{"n_layer": 14, "d_model": 192, "n_head": 3, "n_kv_head": 3, "head_dim": 64, "d_mlp": 768, "vocab_size": 4096, "activation": "squared_relu", "norm": "rmsnorm", "norm_place": "pre", "norm_eps": 1e-06, "positions": "rope", "rope_base": 10000.0, "rope_fraction": 1.0, "qk_norm": true, "attn_scale": 0.181, "bias": "none", "tie_embeddings": false, "parallel_block": false, "extras": ["local attention windows", "gated attention", "exclusive self-attention", "normalized values", "value embeddings", "capped logits"], "init": "uniform", "init_std_qkv": 0.0404, "init_std_o": 0.00763, "init_std_up": 0.0404, "init_std_down": 0.00763, "optimizer": "muon_variant", "lr": 0.00518, "beta1": 0.95, "weight_decay": 0.032, "lr_head": 0.00813, "grad_clip": 1.0, "warmup_steps": 0, "schedule": "wsd", "decay_fraction": 1.0, "decay_shape": "linear", "final_lr_fraction": 0.0, "batch_tokens": 65536, "seq_len": 256, "doc_mask": true, "train_tokens": 435700000, "steps": 6649, "dataset": "wikipedia_en"}
Each number is 50 + 10 x the weight over the matrix's rms, rounded and kept within 0 to 99. Layers, rows and columns count from 0.

# layer 5 attention key, 192x192, rms 0.188, rows 64-118, columns 64-127
52 45 57 51 42 49 48 44 48 50 49 44 53 52 58 61 43 53 38 43 29 40 62 42 41 61 58 58 45 39 47 44 56 48 51 48 55 56 58 52 37 45 58 53 48 46 52 44 69 52 52 70 50 48 69 60 66 46 62 57 50 50 46 53
55 38 44 47 45 50 52 44 56 36 45 59 46 58 57 68 37 48 49 54 51 50 53 36 48 55 57 56 45 43 57 53 58 52 51 54 54 45 55 47 49 60 59 53 52 50 60 38 56 56 45 58 46 56 55 45 40 47 49 53 53 38 48 59
51 48 35 47 43 42 51 53 61 61 40 22 49 75 44 43 47 60 50 49 61 36 43 58 52 35 28 47 54 45 48 48 61 53 60 40 43 36 52 53 53 67 56 48 46 43 50 36 45 48 55 44 44 61 38 44 52 49 51 45 62 46 35 53
64 51 50 58 58 52 38 56 67 58 52 51 42 45 47 63 48 63 48 37 42 48 49 60 57 47 56 43 56 47 48 54 47 54 55 32 61 60 52 55 55 43 23 41 49 53 57 40 46 43 70 43 52 44 40 58 51 43 50 59 53 58 39 57
41 51 58 50 42 52 29 59 50 58 45 55 60 52 69 56 53 50 49 60 59 40 52 51 59 45 43 45 68 49 57 54 48 52 53 57 57 38 56 42 54 53 46 52 46 57 43 38 50 50 63 54 46 52 44 57 53 68 40 62 59 53 39 49
60 59 43 34 49 42 41 54 53 46 39 66 61 53 62 61 47 47 31 55 42 44 38 51 48 51 50 57 52 39 61 58 60 49 55 41 53 50 60 57 56 49 45 50 48 37 39 55 51 59 65 44 56 45 57 49 44 50 53 70 45 58 42 52
47 40 46 47 57 45 52 63 43 57 54 64 55 46 57 64 35 44 54 62 35 36 38 43 53 51 58 60 50 43 49 49 38 61 39 43 36 44 45 42 35 62 47 45 56 62 62 49 57 50 40 58 43 46 52 42 53 53 36 41 51 49 66 33
55 50 51 53 59 55 66 52 47 57 42 36 66 49 48 35 65 47 40 57 58 62 51 52 42 36 53 44 62 26 52 60 54 46 31 76 47 32 58 44 53 67 50 53 49 70 42 49 61 41 46 62 41 45 42 56 52 23 50 40 38 40 57 47
58 51 59 40 52 26 38 44 65 50 56 56 47 53 61 62 42 68 26 56 62 33 67 46 46 53 38 48 47 60 58 48 48 78 45 33 58 46 50 59 58 40 53 59 36 65 65 43 55 46 32 60 54 61 67 42 40 49 48 32 47 47 40 58
51 28 48 66 41 41 46 46 46 46 41 75 54 46 46 61 44 65 45 41 40 56 61 49 38 37 43 60 61 43 71 53 35 65 62 41 44 69 44 40 69 28 37 44 61 63 46 49 50 54 55 46 48 36 50 50 63 49 54 49 40 45 56 40
30 51 46 62 53 53 63 50 55 52 62 60 36 44 62 68 54 43 69 52 47 46 48 40 63 55 55 49 41 56 50 55 68 59 67 65 60 44 51 47 32 58 40 43 72 50 52 28 58 27 46 61 46 70 56 46 39 47 45 32 49 44 60 65
49 60 62 43 33 52 46 62 60 74 54 36 73 20 41 36 52 64 81 48 46 48 30 45 52 61 30 50 36 47 58 51 56 45 64 53 46 59 37 49 44 44 42 41 41 57 64 29 26 46 50 43 39 32 48 51 60 63 49 40 55 59 53 50
48 56 43 68 55 43 53 51 73 45 51 70 49 33 48 32 61 41 42 30 48 37 74 52 43 50 39 58 55 66 68 53 46 47 72 27 50 58 34 71 26 45 41 59 36 50 61 65 65 32 52 64 45 33 64 59 53 61 59 57 35 63 31 19
51 65 45 47 50 79 46 58 61 58 57 52 50 64 43 37 37 38 47 48 42 74 58 56 62 52 58 37 48 45 58 69 52 61 46 50 58 37 46 49 40 39 48 58 34 59 37 37 41 45 43 67 55 36 49 66 73 38 53 36 62 45 41 40
37 49 49 50 67 47 54 43 54 51 44 28 30 23 39 50 46 57 45 60 54 54 62 31 50 48 58 48 42 50 35 43 44 49 40 55 49 51 40 48 40 40 70 27 57 53 65 44 54 59 36 59 48 60 52 57 47 46 50 63 56 35 53 68
56 37 36 67 39 58 52 37 57 48 44 41 61 41 53 55 63 65 48 48 48 51 45 56 51 49 52 38 30 50 47 65 45 60 52 48 41 50 60 60 25 47 64 33 52 36 54 24 48 49 69 34 37 57 55 65 22 23 65 32 56 50 49 60
71 78 66 51 63 60 59 58 55 45 41 45 51 58 47 41 33 70 45 51 43 25 48 45 58 56 60 52 28 32 33 46 69 41 63 41 65 51 40 60 39 53 54 38 48 42 77 51 49 30 56 43 43 46 66 48 49 60 56 48 52 48 49 42
50 46 59 54 37 63 44 64 53 63 33 73 52 68 55 51 46 50 45 47 63 71 54 51 57 47 65 44 59 60 70 60 48 53 39 55 58 41 58 45 66 53 51 39 59 45 51 31 55 52 46 67 35 50 72 32 50 42 46 52 50 62 35 46
39 59 47 40 77 32 59 48 44 62 55 38 51 40 34 52 49 43 51 52 57 66 50 48 40 45 34 40 48 62 57 63 36 81 52 59 58 49 62 40 61 74 30 55 43 58 61 37 46 41 61 59 84 47 46 39 64 46 34 62 41 44 22 52
57 43 60 58 54 62 47 75 41 65 49 45 48 48 55 61 47 50 51 51 56 58 44 60 53 65 69 49 48 29 33 43 37 53 40 57 59 31 49 41 47 72 64 28 73 44 42 47 61 59 34 52 63 68 52 53 51 35 60 37 49 34 47 59
33 58 57 40 49 55 51 61 32 50 51 38 61 52 42 60 44 50 39 49 53 79 57 37 41 61 54 54 37 47 79 46 53 52 64 56 42 58 41 44 29 46 44 38 53 57 58 47 47 53 50 44 38 46 53 65 62 61 56 36 45 47 39 41
49 51 71 34 49 44 48 66 62 48 67 43 76 46 31 38 73 47 52 28 41 55 41 59 66 50 26 41 29 60 39 35 36 52 60 45 48 66 65 54 52 49 46 38 42 55 34 68 40 51 41 50 52 63 44 60 38 57 33 65 49 48 44 42
50 52 39 54 44 46 50 56 63 50 49 30 36 50 45 49 46 56 37 65 59 52 45 51 75 72 44 50 54 50 58 39 39 53 38 31 32 69 40 62 69 49 48 50 62 37 64 40 55 35 30 49 59 67 45 54 46 56 35 41 38 51 38 58
58 45 45 43 67 32 45 44 54 37 53 45 52 31 25 71 32 51 55 27 33 40 73 56 22 57 52 40 44 62 54 45 49 48 43 38 52 48 51 56 58 46 39 48 35 55 57 58 47 51 54 46 58 42 40 52 70 61 49 64 55 65 36 49
49 67 40 49 34 60 51 48 55 52 56 49 47 48 40 42 75 37 43 46 48 56 68 52 57 31 42 22 61 55 43 38 50 54 52 50 50 49 53 48 52 37 40 80 31 44 50 43 40 45 35 56 47 54 44 50 78 43 54 52 63 53 62 54
84 51 49 43 38 57 50 47 50 55 60 30 43 31 49 24 56 65 53 48 54 68 57 38 41 45 60 52 65 59 38 38 47 51 48 43 35 47 52 44 26 42 44 41 52 42 31 44 41 39 39 35 46 59 71 53 42 60 54 42 60 45 72 61
48 70 46 41 67 52 51 48 49 70 54 38 47 41 41 57 42 45 60 37 67 38 50 33 53 46 34 53 51 58 63 53 62 54 40 57 52 52 54 44 57 48 56 62 60 35 56 50 61 65 53 64 49 40 45 52 56 29 19 59 43 53 32 56
42 54 44 53 42 63 33 48 42 28 46 60 48 55 41 52 32 34 57 51 34 53 46 48 58 32 48 45 59 55 44 44 46 63 45 56 52 30 42 50 46 55 42 50 49 44 72 57 70 42 37 55 59 57 45 79 28 60 48 69 72 60 39 39
35 50 60 60 67 45 61 60 51 49 45 58 42 57 61 58 70 38 27 61 53 67 61 48 41 40 46 63 61 40 41 55 43 46 64 48 57 51 57 46 57 39 57 51 56 53 57 61 53 46 36 75 41 43 65 53 56 50 34 26 71 43 54 44
58 45 53 61 39 63 41 42 71 56 53 51 47 39 60 40 68 53 40 42 63 53 53 55 61 40 53 63 47 35 41 58 54 59 52 47 51 49 23 45 42 60 37 43 56 45 78 42 60 45 49 69 34 28 38 36 33 39 53 40 50 49 50 62
57 64 54 41 35 42 68 47 34 61 60 47 55 70 55 48 63 45 59 44 49 62 50 38 54 41 45 50 63 40 44 54 57 61 53 54 35 48 39 55 36 53 64 45 56 51 68 48 47 64 47 34 55 33 41 31 53 61 71 46 45 48 60 71
37 38 49 47 58 60 85 47 54 40 77 56 46 45 44 62 47 57 53 19 52 58 36 35 46 45 64 46 68 50 64 32 54 28 53 60 46 54 35 67 54 42 45 41 46 61 61 51 66 55 41 57 52 51 57 52 69 40 45 58 49 65 46 51
59 48 61 46 46 38 40 28 59 45 60 45 52 51 51 46 51 46 32 57 45 42 54 51 55 63 46 51 65 29 56 62 45 53 40 56 40 49 42 44 65 45 56 37 52 55 54 62 49 41 49 48 69 45 45 54 50 40 45 39 38 50 42 61
51 53 50 51 54 65 62 41 57 35 47 50 67 39 34 57 42 53 52 49 44 35 62 49 39 58 48 48 52 59 58 51 49 38 45 42 46 38 60 71 34 44 49 51 43 45 43 57 69 50 61 58 59 53 51 58 48 49 34 54 42 60 48 51
56 58 38 51 45 44 56 58 38 42 49 49 29 52 59 58 44 35 62 64 64 54 46 56 62 53 38 40 48 40 44 46 44 61 46 57 50 39 54 45 44 39 50 49 40 42 47 35 42 61 61 35 57 29 39 58 61 56 59 39 52 48 49 52
37 56 51 49 56 46 55 46 46 53 49 58 62 41 53 47 47 50 48 52 49 44 47 45 54 38 38 47 52 40 35 64 53 63 65 54 30 55 43 49 58 44 46 46 53 52 54 41 47 57 43 56 44 55 41 44 57 49 50 69 58 47 47 54
56 55 54 47 56 33 49 54 50 47 47 61 37 47 55 58 33 47 42 50 45 62 49 62 47 51 49 41 68 40 50 47 32 49 53 51 51 61 52 50 62 64 60 45 56 52 69 57 40 47 56 42 50 39 47 43 57 56 49 55 49 57 57 60
51 47 73 43 52 35 40 49 54 46 40 42 67 46 41 46 60 46 46 51 62 51 49 66 54 57 41 41 55 39 52 66 51 64 54 60 41 55 56 57 67 59 48 65 43 54 65 64 50 53 50 36 50 52 54 62 46 31 60 42 33 59 68 53
38 44 60 60 52 63 51 51 43 53 54 64 65 49 46 50 55 50 43 42 50 59 61 54 32 53 57 45 64 45 44 49 44 44 43 52 62 74 47 48 46 56 61 40 48 59 46 60 67 57 50 68 45 49 78 49 48 50 39 50 32 47 52 48
42 28 61 40 55 59 55 46 48 80 68 53 73 46 54 40 40 60 54 58 58 58 47 31 52 46 43 48 43 51 56 60 37 54 44 60 50 29 69 43 49 40 32 39 49 41 52 62 65 45 40 47 65 44 46 62 54 52 51 52 53 66 61 26
57 41 46 44 58 38 43 53 48 40 48 48 45 41 60 73 42 61 43 53 72 54 56 35 56 53 65 62 59 57 50 50 39 64 60 64 64 46 60 49 55 27 56 48 58 46 55 48 43 57 41 43 33 49 51 42 43 67 37 51 48 51 41 48
36 64 65 54 69 34 56 38 39 29 44 48 54 58 44 43 40 64 64 44 53 55 60 38 42 41 36 30 42 42 60 42 40 43 62 56 28 55 43 67 51 36 29 47 50 46 43 79 60 70 64 54 72 56 64 58 53 56 58 47 48 55 39 40
52 48 42 30 39 53 43 46 40 54 62 54 38 53 43 43 62 60 78 52 47 70 64 49 46 71 52 76 46 48 63 47 52 47 47 40 31 55 42 59 50 43 45 41 34 38 46 34 41 72 71 48 38 36 25 46 48 66 65 61 53 63 58 39
17 54 57 63 59 63 47 42 61 61 54 50 38 51 74 60 71 50 64 62 67 60 46 60 62 39 43 51 64 52 33 71 48 40 53 47 39 59 53 55 46 58 34 39 51 74 54 62 49 37 48 37 35 48 55 58 64 65 38 43 67 57 51 47
34 49 47 57 38 69 39 51 58 58 54 65 55 42 64 50 49 55 45 42 45 53 69 46 40 45 58 34 55 57 48 50 41 45 44 41 52 51 69 64 54 48 40 43 36 55 47 65 45 54 62 61 57 42 56 48 28 33 58 32 45 42 50 35
40 24 55 45 49 45 51 45 46 39 57 70 33 35 57 45 44 41 35 42 42 74 56 57 40 36 46 64 50 29 59 56 61 56 59 43 39 45 61 63 38 53 59 38 54 42 57 47 62 26 50 45 35 43 40 32 49 59 37 51 36 39 33 63
44 58 50 52 52 64 57 49 31 51 41 63 57 68 48 53 40 66 28 61 47 50 44 44 44 28 63 42 37 48 48 53 40 65 45 39 52 34 37 65 49 50 41 55 75 31 62 43 55 36 49 39 61 68 48 64 39 52 57 68 56 54 46 45
58 58 44 55 51 42 49 48 56 49 53 61 30 34 39 49 65 40 70 35 62 47 65 45 61 62 51 42 41 30 37 49 69 48 44 55 56 57 40 46 48 37 50 51 34 33 52 36 29 68 31 23 59 36 52 51 46 54 46 51 39 35 39 42
43 46 58 59 39 51 33 42 49 41 36 64 56 41 55 50 65 56 72 35 46 69 43 54 07 54 43 50 46 55 72 50 47 34 66 39 51 57 58 38 58 50 24 58 53 41 57 55 52 58 41 55 59 66 58 52 59 53 40 55 64 44 51 66
58 47 54 61 50 38 77 65 41 58 26 26 49 55 43 52 49 50 51 42 37 47 46 66 44 40 46 34 42 44 57 33 46 61 37 50 51 60 55 47 54 46 47 48 26 44 26 60 63 43 54 45 69 48 54 45 29 52 49 46 56 55 52 32
41 56 58 32 65 62 53 34 35 53 66 59 48 59 58 51 55 70 46 44 53 38 62 54 42 48 41 51 72 44 53 70 35 45 42 36 41 37 55 34 56 52 44 59 57 44 43 40 59 50 34 84 55 57 56 56 48 44 43 43 31 38 39 45
48 32 47 61 37 66 53 38 54 55 39 60 62 39 38 61 61 54 51 63 46 45 63 72 36 66 39 63 56 50 36 58 61 39 54 54 53 68 36 42 70 46 59 44 56 50 61 47 54 44 56 66 39 50 57 37 60 41 47 43 53 56 52 47
59 70 52 53 46 55 44 75 70 53 50 53 30 32 65 61 70 54 54 39 36 60 55 39 65 53 43 61 58 53 32 56 42 39 52 44 46 47 60 49 49 52 49 59 51 43 30 36 58 40 61 39 56 49 56 70 40 57 42 60 51 62 59 44
32 54 64 45 74 52 45 35 28 58 53 32 47 57 45 62 59 30 50 63 42 64 62 37 70 39 54 67 43 62 44 59 47 65 38 87 47 60 65 36 50 55 65 55 55 60 43 57 50 51 49 59 37 54 48 50 50 34 43 61 53 65 50 43
38 59 43 59 41 59 62 46 42 50 43 30 45 46 72 42 55 52 58 48 48 59 51 51 51 65 52 81 58 54 36 81 56 33 42 61 68 44 43 43 40 60 70 53 54 50 37 51 47 58 50 52 30 54 65 42 68 73 53 54 55 47 44 65
# layer 5 attention query, 192x192, rms 0.19, rows 65-118, columns 64-127
65 59 49 36 61 54 49 43 58 40 62 64 42 46 68 46 31 51 57 45 49 36 46 46 52 46 45 46 48 57 49 47 41 33 56 57 46 59 39 49 39 49 49 60 55 69 70 53 52 55 64 65 69 47 49 66 54 48 60 45 40 49 43 54
45 64 49 49 49 50 47 51 48 61 45 55 64 53 71 43 55 58 43 50 58 45 51 52 55 60 64 54 49 45 51 59 53 55 37 47 46 51 39 60 47 45 49 41 50 68 42 47 47 43 48 70 34 46 46 44 53 54 47 33 38 59 58 48
47 39 50 58 37 60 51 61 48 18 57 56 53 52 57 47 52 52 56 61 53 50 36 51 54 35 35 33 55 44 49 46 54 41 44 64 45 51 48 50 59 59 49 44 55 41 30 50 51 45 46 37 64 50 49 53 30 45 27 57 57 64 45 60
64 61 55 45 45 55 76 54 59 50 38 71 53 49 68 49 53 76 54 45 50 55 26 65 37 42 38 47 45 50 58 51 64 37 50 66 42 53 47 56 59 63 41 30 40 54 44 62 55 43 58 43 49 53 46 60 50 54 47 52 51 53 49 41
44 66 42 31 47 55 27 39 47 54 41 32 40 60 40 48 55 47 57 55 34 47 41 34 68 57 39 40 59 55 45 42 55 46 50 43 37 41 62 58 55 50 60 58 50 48 43 43 36 49 48 22 47 32 69 49 40 62 48 44 54 50 55 48
25 53 35 58 54 45 46 30 47 45 50 73 52 36 57 42 35 52 38 53 55 40 50 41 46 52 54 37 59 42 48 60 56 31 42 58 59 72 29 39 50 51 49 35 57 49 49 36 54 57 46 60 45 45 57 49 51 51 57 55 64 41 39 52
46 19 48 58 62 59 47 35 55 67 58 57 58 48 69 34 51 55 55 58 69 60 49 43 62 59 51 73 59 57 58 53 44 74 37 59 48 28 48 43 44 39 35 43 58 54 67 49 46 37 48 60 46 55 38 55 53 50 45 49 34 46 54 51
64 38 57 44 19 47 39 66 41 45 39 27 57 55 40 50 40 53 44 71 67 58 76 56 65 30 59 52 46 60 41 59 53 46 63 46 48 48 55 50 29 62 67 39 69 54 50 55 43 39 27 52 37 40 64 44 55 46 35 65 54 39 34 39
47 60 53 54 40 42 51 49 29 23 37 49 59 35 53 58 55 62 60 58 42 54 59 47 41 28 68 48 38 32 26 53 45 30 64 47 54 49 42 60 56 53 59 38 77 38 43 59 54 50 41 64 46 44 61 49 55 42 50 41 64 48 37 61
42 54 48 45 56 49 52 39 62 34 45 55 53 38 36 54 55 50 65 51 35 58 40 65 61 60 46 55 45 42 51 49 65 50 40 58 65 53 39 44 38 70 65 54 54 52 47 30 44 55 62 69 64 52 46 49 34 64 57 43 64 67 72 52
42 43 56 56 22 45 43 62 56 51 57 54 73 52 35 51 76 56 74 49 48 63 55 43 41 61 35 61 53 58 37 42 50 54 55 42 58 47 62 55 42 32 63 47 43 36 42 22 42 51 38 31 56 36 61 77 54 46 47 49 47 61 52 55
56 40 48 48 53 45 29 42 67 60 56 42 48 55 46 49 40 62 39 48 44 42 56 32 50 52 40 42 75 55 47 46 47 37 53 36 45 55 33 57 28 55 42 50 44 43 44 35 46 52 45 44 48 34 73 65 67 52 65 57 59 66 54 42
57 52 50 37 50 78 46 66 61 53 74 58 48 62 46 43 45 53 60 49 49 66 34 39 62 46 57 56 45 42 56 47 38 49 49 34 58 36 53 54 60 48 66 62 46 54 69 44 54 66 39 69 41 48 38 46 74 45 60 49 33 52 73 47
43 54 56 56 56 53 66 64 49 38 51 41 41 52 64 51 37 62 43 63 51 40 54 51 52 61 60 46 38 53 27 49 50 59 37 51 55 60 47 52 44 47 46 39 53 52 50 39 61 48 50 56 32 51 48 42 56 47 48 60 39 29 48 59
51 42 45 32 47 45 62 39 54 66 43 49 61 36 58 67 56 53 48 64 40 60 47 39 58 42 30 34 43 46 45 58 49 61 46 44 65 55 48 62 63 70 74 45 53 37 48 31 48 50 40 39 46 43 55 61 49 23 57 41 38 44 47 67
75 47 46 56 29 48 49 54 65 68 31 49 39 53 54 43 47 53 50 52 49 39 63 50 54 39 50 50 31 43 64 47 59 47 64 34 51 40 54 35 39 57 28 50 67 45 59 47 38 33 54 41 51 57 72 42 40 42 47 55 47 53 51 36
46 43 55 49 53 54 38 75 55 56 23 57 34 36 69 52 52 53 55 58 71 64 57 60 69 64 43 66 37 59 43 62 39 50 48 44 45 43 64 47 44 61 41 43 55 47 60 55 48 48 60 70 24 52 45 33 60 27 57 45 53 55 32 47
62 50 48 49 62 66 47 54 31 54 51 43 44 53 40 54 62 61 40 52 51 64 68 68 48 54 55 47 46 68 58 27 39 51 55 58 68 32 55 56 43 68 45 36 60 62 62 50 44 29 57 38 70 58 49 42 41 32 51 67 83 47 60 46
69 62 59 59 49 62 56 42 62 53 54 35 56 45 54 52 51 57 62 55 42 48 51 62 47 72 71 53 36 72 37 66 41 48 41 55 57 36 48 43 46 63 56 40 60 56 39 47 53 53 45 48 60 67 57 53 45 43 54 59 37 50 39 75
42 47 54 44 41 72 48 76 38 49 45 55 69 46 31 50 50 35 48 32 63 53 60 62 45 35 54 56 22 28 52 61 37 52 68 43 37 59 57 54 31 51 46 51 69 46 55 49 43 51 70 37 56 31 44 36 44 50 39 33 41 39 53 54
49 52 67 47 68 32 71 58 66 65 63 52 66 65 35 40 58 44 31 60 52 40 33 57 53 47 49 46 36 55 74 34 41 65 67 23 63 38 53 60 54 55 50 47 49 34 38 61 39 38 51 40 44 46 46 43 65 57 47 51 53 41 40 38
61 38 16 52 62 51 46 37 41 43 45 42 29 56 50 54 39 67 30 46 61 38 43 62 46 67 41 69 41 39 36 32 51 52 47 54 41 63 48 42 60 61 44 56 47 28 58 36 56 42 28 52 41 54 62 61 64 45 47 45 37 51 43 35
71 32 54 39 49 38 60 76 53 69 62 44 51 31 49 37 40 30 46 41 40 34 57 59 36 36 31 55 47 67 45 46 28 59 48 46 40 47 53 39 52 43 44 37 40 38 59 63 53 48 45 61 69 43 40 57 58 56 57 33 60 63 51 30
51 62 41 52 61 50 63 39 67 46 42 51 65 46 59 45 56 37 44 46 47 58 39 56 57 56 55 45 42 37 48 67 62 48 59 56 55 54 53 38 51 56 60 65 37 32 64 48 25 56 38 62 45 62 63 56 58 35 59 58 57 55 34 67
55 65 48 51 66 46 40 56 48 55 45 69 68 63 59 29 42 52 49 33 57 77 40 47 52 37 67 54 61 63 42 66 52 45 55 76 35 50 48 58 63 53 41 35 49 57 47 43 19 37 39 46 53 54 72 62 46 66 60 44 52 58 64 53
82 51 68 47 39 56 56 38 45 58 57 55 51 50 46 76 58 44 58 49 45 53 42 48 35 61 57 38 55 43 56 31 57 66 53 48 64 45 47 47 44 52 52 47 62 37 36 48 48 54 51 66 53 36 50 40 30 38 49 51 55 52 51 70
37 50 57 54 52 63 54 47 40 51 45 65 36 29 41 49 65 58 50 36 45 45 45 58 35 51 56 35 46 63 26 49 55 73 45 44 61 52 46 62 50 39 31 52 57 31 83 64 57 62 58 61 57 51 53 57 43 45 48 50 51 56 41 40
41 56 50 37 44 50 55 70 30 34 35 39 57 38 54 48 40 28 51 39 66 61 24 61 17 46 39 59 47 51 45 46 26 55 40 58 50 50 48 52 42 47 40 58 55 48 54 56 55 45 29 56 50 46 65 34 60 58 48 56 65 55 29 63
47 54 66 53 40 59 39 41 70 72 64 29 67 56 65 40 53 51 32 40 67 50 49 55 56 61 59 45 50 31 50 30 64 62 55 57 58 52 31 55 39 49 67 46 62 32 61 54 49 64 32 59 36 62 40 48 39 51 65 53 53 48 54 53
71 60 64 54 48 28 66 56 45 66 45 27 38 45 39 58 48 48 68 46 46 49 59 43 59 52 46 30 52 45 55 52 55 35 62 46 45 63 49 59 48 68 50 64 52 58 63 40 31 54 70 27 54 43 37 47 57 69 69 33 58 27 52 41
53 43 50 45 61 58 77 49 47 43 66 47 22 60 71 67 41 57 41 36 47 49 53 41 47 37 64 65 61 52 51 50 45 41 49 59 32 51 40 63 43 24 50 36 62 49 35 52 65 45 39 55 48 63 49 54 60 47 59 53 56 47 49 63
57 51 50 51 56 49 40 52 38 34 47 51 44 54 29 48 34 47 55 45 46 49 45 40 56 54 53 42 48 51 66 67 57 52 35 62 41 41 63 30 50 54 61 48 53 46 42 52 39 58 52 38 36 35 40 68 40 57 45 54 50 76 51 46
43 56 55 59 59 49 42 38 54 52 60 52 39 53 55 63 57 46 46 49 42 61 43 55 46 55 53 50 58 40 40 46 34 59 54 53 41 65 44 45 48 45 34 50 53 57 46 51 37 57 52 32 44 44 69 67 43 40 35 50 50 54 54 44
53 62 53 49 52 67 59 35 63 42 43 73 51 46 61 55 53 55 49 46 56 36 41 61 42 59 45 49 45 65 55 48 51 43 40 49 46 64 52 39 43 65 47 43 64 54 54 50 51 54 36 47 67 56 61 42 43 57 66 32 52 57 39 42
47 47 58 39 52 39 39 46 47 46 48 48 58 53 47 40 63 64 67 54 60 46 39 47 57 49 51 41 52 53 59 31 75 26 52 40 44 39 59 59 61 52 63 58 48 35 41 31 56 45 56 42 45 47 53 54 37 65 49 66 53 43 44 49
67 47 54 42 55 52 55 33 56 47 48 48 58 60 52 52 52 62 56 55 56 45 42 54 40 63 69 51 30 48 37 45 50 58 61 54 54 58 81 61 39 52 64 44 42 59 51 46 43 55 39 63 40 53 56 46 61 44 59 38 46 34 44 48
59 43 48 42 24 50 41 41 41 46 77 42 41 56 40 45 48 45 62 35 46 62 75 56 60 46 39 48 55 75 66 46 61 37 52 40 49 65 52 60 59 54 58 60 61 28 49 57 34 45 33 55 53 45 56 58 45 49 55 46 62 53 56 40
34 56 54 44 54 53 66 33 39 51 56 43 27 49 51 43 46 49 41 49 47 77 47 47 39 44 28 41 54 60 50 54 34 50 43 69 47 60 37 40 37 66 49 61 57 48 59 51 51 50 54 49 68 59 62 44 69 41 57 48 46 60 42 54
51 41 48 44 46 52 61 62 58 34 33 74 44 48 48 55 67 54 51 37 43 37 60 49 61 51 44 46 47 62 58 59 54 60 53 27 57 59 51 50 40 55 51 62 55 33 39 46 52 54 50 55 57 41 56 60 50 59 53 64 52 48 67 52
51 46 48 38 56 51 63 47 43 41 52 54 65 49 56 54 60 48 54 45 33 58 42 36 20 46 62 52 49 34 58 44 34 34 55 48 49 64 49 61 50 29 30 56 46 47 55 62 50 59 45 57 51 45 41 46 70 33 65 40 52 49 58 43
66 70 68 50 36 48 60 51 32 44 51 52 74 33 42 47 68 49 49 48 52 66 60 48 52 40 53 44 40 43 44 40 33 52 57 55 30 36 54 74 59 49 43 51 47 59 62 68 47 50 34 47 59 50 59 41 52 34 59 61 49 45 60 48
41 51 47 57 48 51 43 53 44 51 49 65 42 59 57 52 57 69 48 65 34 52 51 46 36 44 39 55 42 52 73 48 33 39 43 46 46 40 56 49 63 38 65 55 51 55 55 60 44 63 47 63 79 39 25 58 58 31 48 39 51 46 52 38
46 46 48 38 53 48 33 42 25 55 67 50 18 60 41 47 65 38 39 49 63 45 50 64 64 48 53 49 67 60 28 60 66 39 59 64 52 55 52 63 53 54 64 50 70 53 50 78 63 49 49 54 49 45 47 46 40 44 46 49 56 52 64 50
39 56 57 54 46 66 37 46 50 71 37 75 51 68 40 66 35 67 54 50 62 63 40 62 26 24 54 59 66 40 43 57 40 55 44 60 67 36 68 50 34 57 30 52 30 64 37 43 43 54 34 72 59 57 33 48 32 43 68 50 46 47 54 62
35 55 39 51 50 33 47 46 73 43 55 41 40 53 52 48 41 64 63 54 39 53 56 61 48 43 48 60 30 41 60 55 71 58 45 60 29 52 55 32 55 38 48 30 53 59 48 70 45 48 35 37 49 54 31 50 45 57 70 48 46 59 51 47
41 32 53 53 66 64 35 71 54 63 45 66 32 58 42 51 64 57 38 49 55 47 25 47 59 41 61 49 54 31 40 47 37 42 66 47 39 45 44 55 34 61 49 20 71 68 48 26 46 39 52 29 57 57 43 64 36 53 38 56 46 50 55 57
55 43 55 43 42 54 57 54 43 64 51 57 18 42 47 49 77 49 50 62 59 56 53 51 65 49 53 53 52 33 41 53 55 58 47 62 69 36 50 65 49 46 50 41 46 55 55 33 65 65 27 42 37 55 48 34 55 57 47 28 47 57 42 39
24 47 49 51 71 58 37 47 59 28 42 50 28 54 52 94 37 39 66 42 41 61 54 57 32 60 41 36 54 69 44 52 43 44 61 59 50 57 58 28 63 26 41 54 51 43 38 46 47 37 38 78 56 54 46 56 56 55 39 45 49 59 39 51
38 30 75 45 63 38 48 49 61 65 24 26 46 58 51 56 45 45 64 32 66 46 39 77 51 49 55 58 52 58 52 26 43 40 41 40 40 47 60 59 61 61 54 65 31 39 38 39 67 70 50 39 52 54 45 46 55 54 60 49 56 46 37 57
64 56 52 45 54 47 53 34 34 52 56 53 27 57 17 48 50 48 69 42 51 61 51 56 22 49 51 42 68 54 54 50 34 36 50 17 42 45 64 45 58 56 43 33 68 51 53 42 49 57 53 52 73 66 62 67 36 50 66 63 58 48 45 38
53 23 35 66 55 59 64 28 36 58 52 58 61 39 42 59 34 47 36 40 70 61 69 51 26 62 33 62 48 49 60 53 61 63 42 72 44 45 30 40 71 43 58 55 38 36 40 39 37 46 58 63 63 68 39 52 60 46 53 67 53 54 39 32
54 63 39 52 19 51 40 44 63 46 71 47 37 43 47 53 63 46 48 45 59 51 57 25 62 44 57 58 51 66 34 42 32 56 61 43 45 58 50 55 56 58 36 62 64 37 50 59 63 56 60 45 70 51 64 65 61 62 68 63 57 55 47 42
47 65 55 47 51 59 41 27 19 39 47 44 50 49 34 50 25 37 65 51 53 71 56 39 68 31 53 57 66 44 17 49 56 62 57 63 63 50 47 42 50 58 71 39 37 38 47 50 63 50 49 41 35 49 28 56 72 48 42 59 53 65 40 57
40 49 49 50 50 65 53 45 49 58 42 34 51 50 52 33 45 42 34 76 44 40 45 65 43 51 45 62 68 37 43 86 55 27 46 59 58 53 45 45 41 57 69 72 50 57 51 64 45 36 36 58 56 35 58 48 71 59 42 71 40 38 54 62